Weights of a small GPT-style language model, trained from scratch on English Wikipedia: 5.86M parameters.
Each number is 500 + 40 x the weight over its row's rms, rounded and kept within 0 to 999. Layers, rows and columns count from 0. Numbers have three digits each. The size before them is the row's rms in percent of the matrix's.

# layer 3 attention value, 32x128, rms 0.216, rows 14-26, columns 0-127
103:460508505497506456536436520545460539555482487504475548495480551524468567455440509506548543458530461455490553437521477520463460530472486537482492529486504538438575565569477552430566469489499527501596513498532515507528466531463477468525490486548533537538530507549499530497520492397565512513416464538436475465462481538564515506448480473521452470437498555479501445574467554543502414522433
104:435493521502463499427574460434468544424449505456426497462544538537544465502390482473507546525533431474432472484554490454493537481553472501514518485485512458483524500529459489531410497509510473538458541493464479495403485514393519481563492525474506473508516500456559568507497486505567521430457571523499463531526508558458505469519534439509540524531509513588487461488515516447557535529518
089:460450517480536425522485533460519421577536478471542528476535482564535455517447552466475504505520470473517442393476582535469485483529454542508491488405490463482481507482495531481461453504473533483512531464489511496539467473527458467506477476467507538530503461491517518551387532461434531572492526479527565395550449498489490496513459538519441511544440465465505486470555388508482461507549
103:507473574552467452569474596570585486447399501534489494560463493519540470538500509462498489506483447562450464502537476502442489449428504499484484446445457446463514493499465538553512496543496498511499531494479560471503532528510456499439517500488510519529576534577539479551489436505551525467494503508511556484515468475499534526611482552459574478497429528524480419543472533570482517533527
105:573526514544508470553532476450491530508496437582472446505550427524444455485537590472539481488526471483475441503567537445457505457443486562480495516460459525479456466472482472544542455534511453485520412492554505506463549486466557459575519493529462507555433498509475504536442508442468498481460464549522531536536405477507461502421477507508473491468471485525558503570452437484537526433451
103:454418463493433455528565462468437471508500517522468502537510527507466541453526503499464508563519542578513491547485501485492534468477438506541530448550431530553515563455458582487467506514591550574503476548506511503608563545509507509539511524505407538537485512456556504522429462446513488514442496489438536572505469522488538542488495495526491481416445474489453505519530444524517561459514
098:496524548537555477426494430541455571460528557484535488511505485565504593531481439452510505552467516464434496467494509493529519485546550511522400480427508554524514502533464540541488495507430523514483534477543552455558554444492536559516453557540470484521519503523510500503551526494410539521439495515536621462512480528486469441522507491529437553534528520538423497564463500463517507497447
092:483489416514598583504477505482515492542464504472481492591516485515475525516493534476456511428529526538538491517530509527480487442466571538544557419503465488534521405463437486576480459516521497494432470483528483480542451498514531508504485435555514455471420502585497433467490429631520563412505509546515477494475556459523491514487484439507480492496493549484503518547475468514511528477502
107:501434507412440547544474477519485510527586468561554394472524489507494492571569543566438472475451565433530525527440506476425469516538466493519545473446450477535470483562530413483557451496424557558477514506517527491504488522523461525532557523542508537488497503514503511436502448561476517474460499473488488530514457559452481487554486527483439488534463531498439514499498478567432526489511
098:435529558556474516458534447525553447557511426520530512465502500513491440468536552535549514552550509464465513512493490491497477522481465509478466519442506489500598488506558487478520520520538494526545508420480540486420481558552554501452544485584402477518578446530447495543512527442446469451499437502505563514441525536417506530475568485487521477436468418542530487464527524530516517537473
096:472430540474483451607503435549463481551546524488435519596545507418473452450466524532459523451489469470500478488478564549510531456504494495465455490496508538532469498493495556539558510496483544514466520452471463538477470457474490505436528482566432518532479577494482500527449471546524494478528541559564436476466505454434463570468496530474438421495560544550488537495487528511559556454463
094:496545480476470510429532491532569576512502479501525488440449456551540542458522472524422462513436526520535492549477486470499505517505431473519516440518525530440463537464576535501491515517550502520554468443513531459528550522482531617483541505445493564420580486503542537527538552527442471503443475531521488557555446445537509597473453499534519499537481530482522447512518529453506460424542
103:418446415504382586443460593548491505446404433493546497482534472514477532520508574472471539507519530529520498546482516438525502498458502376552510547487492463495475538522571503523454490555469552463434475497500542569515499517567549498505475469450559530518476455511535460480530478500472469497467479479551498448516470487476486528491511500451470531452531501499552510458485546537481465499450
# layer 3 attention output (transposed), 96x128, rms 1.36, rows 14-26,46-58,78-89, columns 0-127
098:498454532436469539477479465506472503497493451530551492476475522542429509505465424522426435477400459556440446501555527485449436507496477494523521565595495533487484491534484532435500495519382496522508496511610523448545504492445446557531549428526500441451525499568543503568521464529505522504477560574528508512461489485539511512493489533461550503466507476485500457541518528471516517435479
099:513487547556440527522518484515479547493512530478441488500525470524471541563488554568385495472435476438496497522488551493487539444538483528480547527472510409446498502530517488468471532510535482495496504495559485482470480525458534438562470522483475514545515451489531478474493522512591487466518506571527508541553497447448476516540500385398503542475456549487452412565523510513563584489554
097:555485516450501450517514504477481462492558481437504504496490483506560483482502481425459571475464546482507455488468528535538494526484430533452519433508501553501411476514512488512473429539474529474499486501501509440522521537553443465449469509479480512541565546443497535484554469516545578584451528525421548529478531476565457508577467472527553497450537474532488614551589499495432571513500
101:440526548534494538566442519543452475502472513513568439516521503533533500555486563560483500558459447572509487484480448461507544527459496579494398423519408569467518524537502443533488456396494463442496506492439489492486475506439477547537498504480492455488538524503501519486502444495548575437497550458474563499554475488482496474520469508546473455479552514478503514435515479592449492536479
112:544478535543518532541573534580447511505496544500507446445538522527519485462561486459489484450485541446505444554529527494497532526528475502519464526526508436518498457509547516527500437447595492506455485393466484473521535553490505474565469452467510452491528537456507499450480514532517524432499437458472434478521556415503457435441521503597474474442549452560580474469553516512530498528465
098:444505549514598535491476484529485526493587445530561539496456442447485517497413534516458498477508556447528471479538531539513557463498546558483504447485479485451487430566459521452502406467458563531502477526527517552525478532538472530522537460472517424519573462491475556463555477560400474489450477485522516522522575559531501512475533451499506453544559495554516505459533479497521485435522
114:452517475450534436481470575497462456537503485531431578458560453473531527517417459549516423522545423462473528568514515495467523489488516541578459522476476488508496549502484511558499425480563541494514484453466481474460499462534512568481499497516541526480521471492486460426589485504519473497432480523422557479485518505552503471433480505486540476459467460491472498584447597535535448536452
108:507534570524518523552508508507503546525548523490593566596464528493449450464482534532535486554541482544457546502494538491481490501451435442493458503525518500517513519481466474545500422525571488557422499445465521560491569506538504529598438476502489475460470481505461508547485548487453450454543469531583552492572568446493467485547560550517457499510467509537536591562494493501522497526484
095:525463441465566475466458476508562465544518552466558567499467490496500489480538524484556484485532502504475529471489484434466490489550573501600498516496512456507478490436531454542401423517449505548484409465535529470508503514548509486506543469561463543458536618518525458572503509551477564495503503523524471507540501501523536458514604526505542533530482511596546518473533538538548545466486
092:536544447575540504506471512542526527473473456497547595491484544452497526533508501475481498557561541533469525538482484615509466482542468474429509479518509517512497500568476550389499449555454519479421489508517513529521505545448470443504522551488497424501596455497433479503516490467422522492522482437525485529558471491369473515519478466472498499522520512543480561480531524484531479574520
094:525522553563466557537483494583492468481474450478492483505448490575533540516491523526550493517504479615511458450537547482539465574469467523564443473500487502508554466485603488412524523458507521472495475471448510471510524545543565435471483463542496489594498467526481491450442520523567530442457435518498464453528549464470465476472492485435501480539520525501505587452524543547464487507566
092:537438477483492511457598550513476500507511544490494476507443492467540556438538523451537511480488464547531538495492472415585525427508544455498513496453494468519499421483483541479498409454416492532572550498487518574578429561544442495412430495485529484479506496471498555570521526487506509446472546538460541515554483511521530569484473488508508438504487513484539509453521508426508531438520
095:451506495427483523525543488489492459422525567543513447518497489486543496476449535464505506506537565556506579510536464452608496468466578561486410468510548503563526473519525479474489530491474435520464481473476532496394476549499478508506515498502457481505556543477538462509464508483518510531452480508490510546559500569480506484552495461403457522530565490583573480520441462525559577501551
093:554475540531504504478478527536560510456483480440531505526558505537498549492427547519465509511519477440463469495516508560513438530510513438461474465408519560537505455486507504463546472514488426540493471563486505481455517458524475493483482427517460471523435424491567524434501560536610482569504457492502554507530499500466579536473481610500447447553574490502568466549534525464501486461476
092:483532453503519491506484483507497497541553512604452497508556406502546574471510512479506510463490558475489578524522499458480517541529514516545536494465499479484543495521427492475451573494581541596499505551528478435468546537529541523508520523536464488511583556413553556513504444482469460477466534461556400549444517482436534552460545555585505457513513500533495532460520490495469527480525
105:432504516542483485554484581461489518501435480547477575461477543521555446469483420455491544560490478493520372416521436512463484497482532484489486494466539460491546408539446486505499460552495500514490492440554506483464512478547491489477519493593491524495525498564507497529529542481463519475480485545531553512511547516530452504519386503494477536459497503516510430569436455458465491508596
111:523493466457469466591504576537516525520491474507539481468474526458501487571500486522550515487548427498420498522479496531500441470535476517440489475480507519524463457435500505524541516511532443490512479498495564488458508509536490573448565496492519453450493557513505517455430466455557479520442519515562469506512505509424492510588434638444483510500509518475503482589470418479482590557544
094:569542515436528528526468475521550412502490461558499478504481424511503447540476463436444571542519442503469494530498429489528497469468455590520520517551500534533535524524485489545542463533517534519492443449580491537553476457488502455515526458441486487439504477436511530508517504424497450480489501569498484506585410621514462523481473470448550475485501547517563499464439507461516461504473
098:509533475494469439413476446480504464517506493560474474573464473494530487517510444528497506569538563548549517450417460482472531550523495537434520457505417521500510507498514483486494503478506431573474513577452458559513550513520548493571471557423516578565493522482510504450554502548540492473508503477420487484448549513457505440519445512500471473459493616469472522569564502525489534469488
091:515451500487470497468504468552520544519459516459462519501549502510557468492607482483444551537504518483491493395521476502430489470568525477571494488441508520544498521516465534505444485421432569399441510531440596438536468508524556541487494530499551524461474541493565494489492522492472537518480476483538566548520503488538489485493497493454483526475551520591534431543400521480489506555468
100:512555554525462455439450512471334524499483480475499558468441439483497492501420479485541474451502512563611545537498443447516455519488566488467501429441464504507560463516510463502471529476500497503454470599513509561500503459494494537501511492517506460482492493530517475526511477531483490464526473443484524475496529545490499521470430452546535529570439584455547513492482497500515446414485
099:461489545543454517494503487474515497473548491451500480461452434511480494494509503451491476447592421415443505495484492547413509487494474480490556470455522508566468477506442508577578484478505470555524546480426463459491511500466391470471592490560470504582486517478506497489571478550484530418452463522507522518508500501508507544474447489521501468463495514496447405427486556537512573521494
109:498494552513461514507477435518529545536584529497520479458555451548485570515555510514507497514471504478483456472567438473475583517542448439530504512474481513482492493553477454448509553458557481510536480454457595471424543513408513467456520529458464441477479496493470516531499506435438460559471434576453531466499530470426503504476523472536568477508422475476478431510508473488552518518411
104:541545483545438526613539453473453495458462515442511520530491501439489572492439448443427459542499434461510486516513451513509524464472479505463424501492546432552472513437455428496493480509520517570524501482476482498470490427518456547425499459455500512522498457469447460469505458527552584486484514500566457564557509472457474530493483482465563523465584493514527457441479471558537489558496
093:485539554523483502479471521495481508528478486483419470491551444504522492542531530546536535499464553550469488535542495554511529435499435519506419514470564539459576522552459506530610527502529505483501472474447520431524504501506573499505491501481477516466423451504502483577509543568567595448503453506480475551553477466500462509472462529414514416557514501511477574543505497610508486509468
103:519469515516475542550526452508532468491493545498486464511492560521517571471478504554482522561516435533495535517471552586450494529460499466543501539485506560542562546544495467521557455528463501504514555533506529547512459438575461505537508412518535475584462432519530532457574500482544443495472534497542578499436505485501557478453489490573503537460517518511494458471588475528461414549407
101:489486454499442517527533458520604483485515516507407503506529498519491460503505475534541436416454542510482498519502448527492421518496500487489526470522530596456556473494482567513435472463475481477511519518466499455509459417509459497503469402495473552584505439539517566432499497421524502485443453516404433455494508459453434494505449454525486500458430502498444468492497513489503451507567
095:513481470480558513503556504463489501501450473482441531599472490515429520475450439541475504511516500499544520530456546520486442458435525521447454480504527499515402535414447418471506485538516567495520601456473514461537493421497515475530539486518541426556532501510478521577500486525431488538440553490457613534536512479499478513514430530493474479444503468559545520535456523475483506549511
101:478542481457549501497478482461503463508473564542434480567477511462510527583509461499583496450542513511565497545482489469520468458509572490510512537472455479557498452519437423475423536541483480456422478524502545500492484504567523475463490455512464443491552534518554530416482453554560547499484503518509501499525518532450483525512532505524403435462481442462571452518553482460598419509494
102:516515549526485516496480531502533500473482508433512549543484600496478556465484473538452459472458489611557514425539500546543504554482576507475544470496471485556446541465551522499481478490501526451507557433544575477507487574551556422521510531458510443495485547531501449524552493515540443517459468546493565502520463473480572469477535473442574485495488425524532461514452502477477529443577
103:531487454475516547494576440548491469495555491471475526430504470507483447487514545549545502495513500573515454516532530490559424504465470405427534510536496450542544515491496498475460468513560574530533534415511522495526542466527498522463508522612549477472410468477509503461437496462380529426505507501437520518482478525523455508471501494476524520529471424502440506525440520560506558545493
123:522487491523540491512516494470521477544485461490498487439425525469503562495532533400467493522484441495503499455560505517456520522499474492482469539537553460549465490384500513510451518505549487569444479545481468590474555516575533486503522493522506554479574537510477493484471423515556490510512492536419533498489464580441540490475512526476481445416549454538495376508481466556526515580533
090:537504559533524492457498484422526500501490461491521523487508509571456540499461531501565480448551538482520518542440440443486500502591531488437557521463481526466434472546466472442461489476516510505461505525373576447420496497488519519462464464546487495524514515496507508513479462501575524535556521532514573527493525443518512610539486511456488419496533516518589458506561473529471447501423
087:544496535426534476533517562509603472515496433616503513619577513510434538516495537467576443522471531503485502463527501519519510483516518469600499464548507548448480415550515454556558443485447563531547523505559500497526491566458440524503458505513473433420497492503491483437465510562487516535482525498514471502473484548502520503483521556516499594505486502510515503491446506516504501487511
087:501492556516533471491479436496456464428514493497445477534602458519511487534426538516543473512499611489495492515420556531538486539557478551418451522473497479522487450515500461493507500459503476467476515514472416475446487514544481479532524551461530515450444543484477528502512549483525486450482494455525502532522466489506444549531564545456474402590593455498550537474560543458520488579513
115:517446458538542507483530403555438492497452556530475506571553533467483486486516431539467425411525557451530468459470527508457545530490469574501520530494448532529487453403576517520599477498531436477538480515437531530543472474555498568540498540556472507540544491452444524561520490544474515505525488486495549532497504546506515500489437527499474506452558521454502509490515539449517473574552
098:513501476442457510428439477448517496549491485557530501469531489494494501467466437538522519575540519456516537609533503504583497519492516520514515510532520416499471482497420501534508560518493514595534479477578423474472478511561499571544484536531509561467464427555452549537522523510473457532425555485447484521466525509452524530505541502572540532573513539441473511492495462541455531467431
092:445506500468573484546538498439524487503544484453508455522411520467521518560487487478475576483493543511437504404524555608524526504591501501550509470504602430492513543501527503517518426521485511499518470533501499467463555459424514569577501478470528514463523562480538514457473521532471483507509482609458446494501482466410495487474503507489528517481444559499487463506487527528453581527502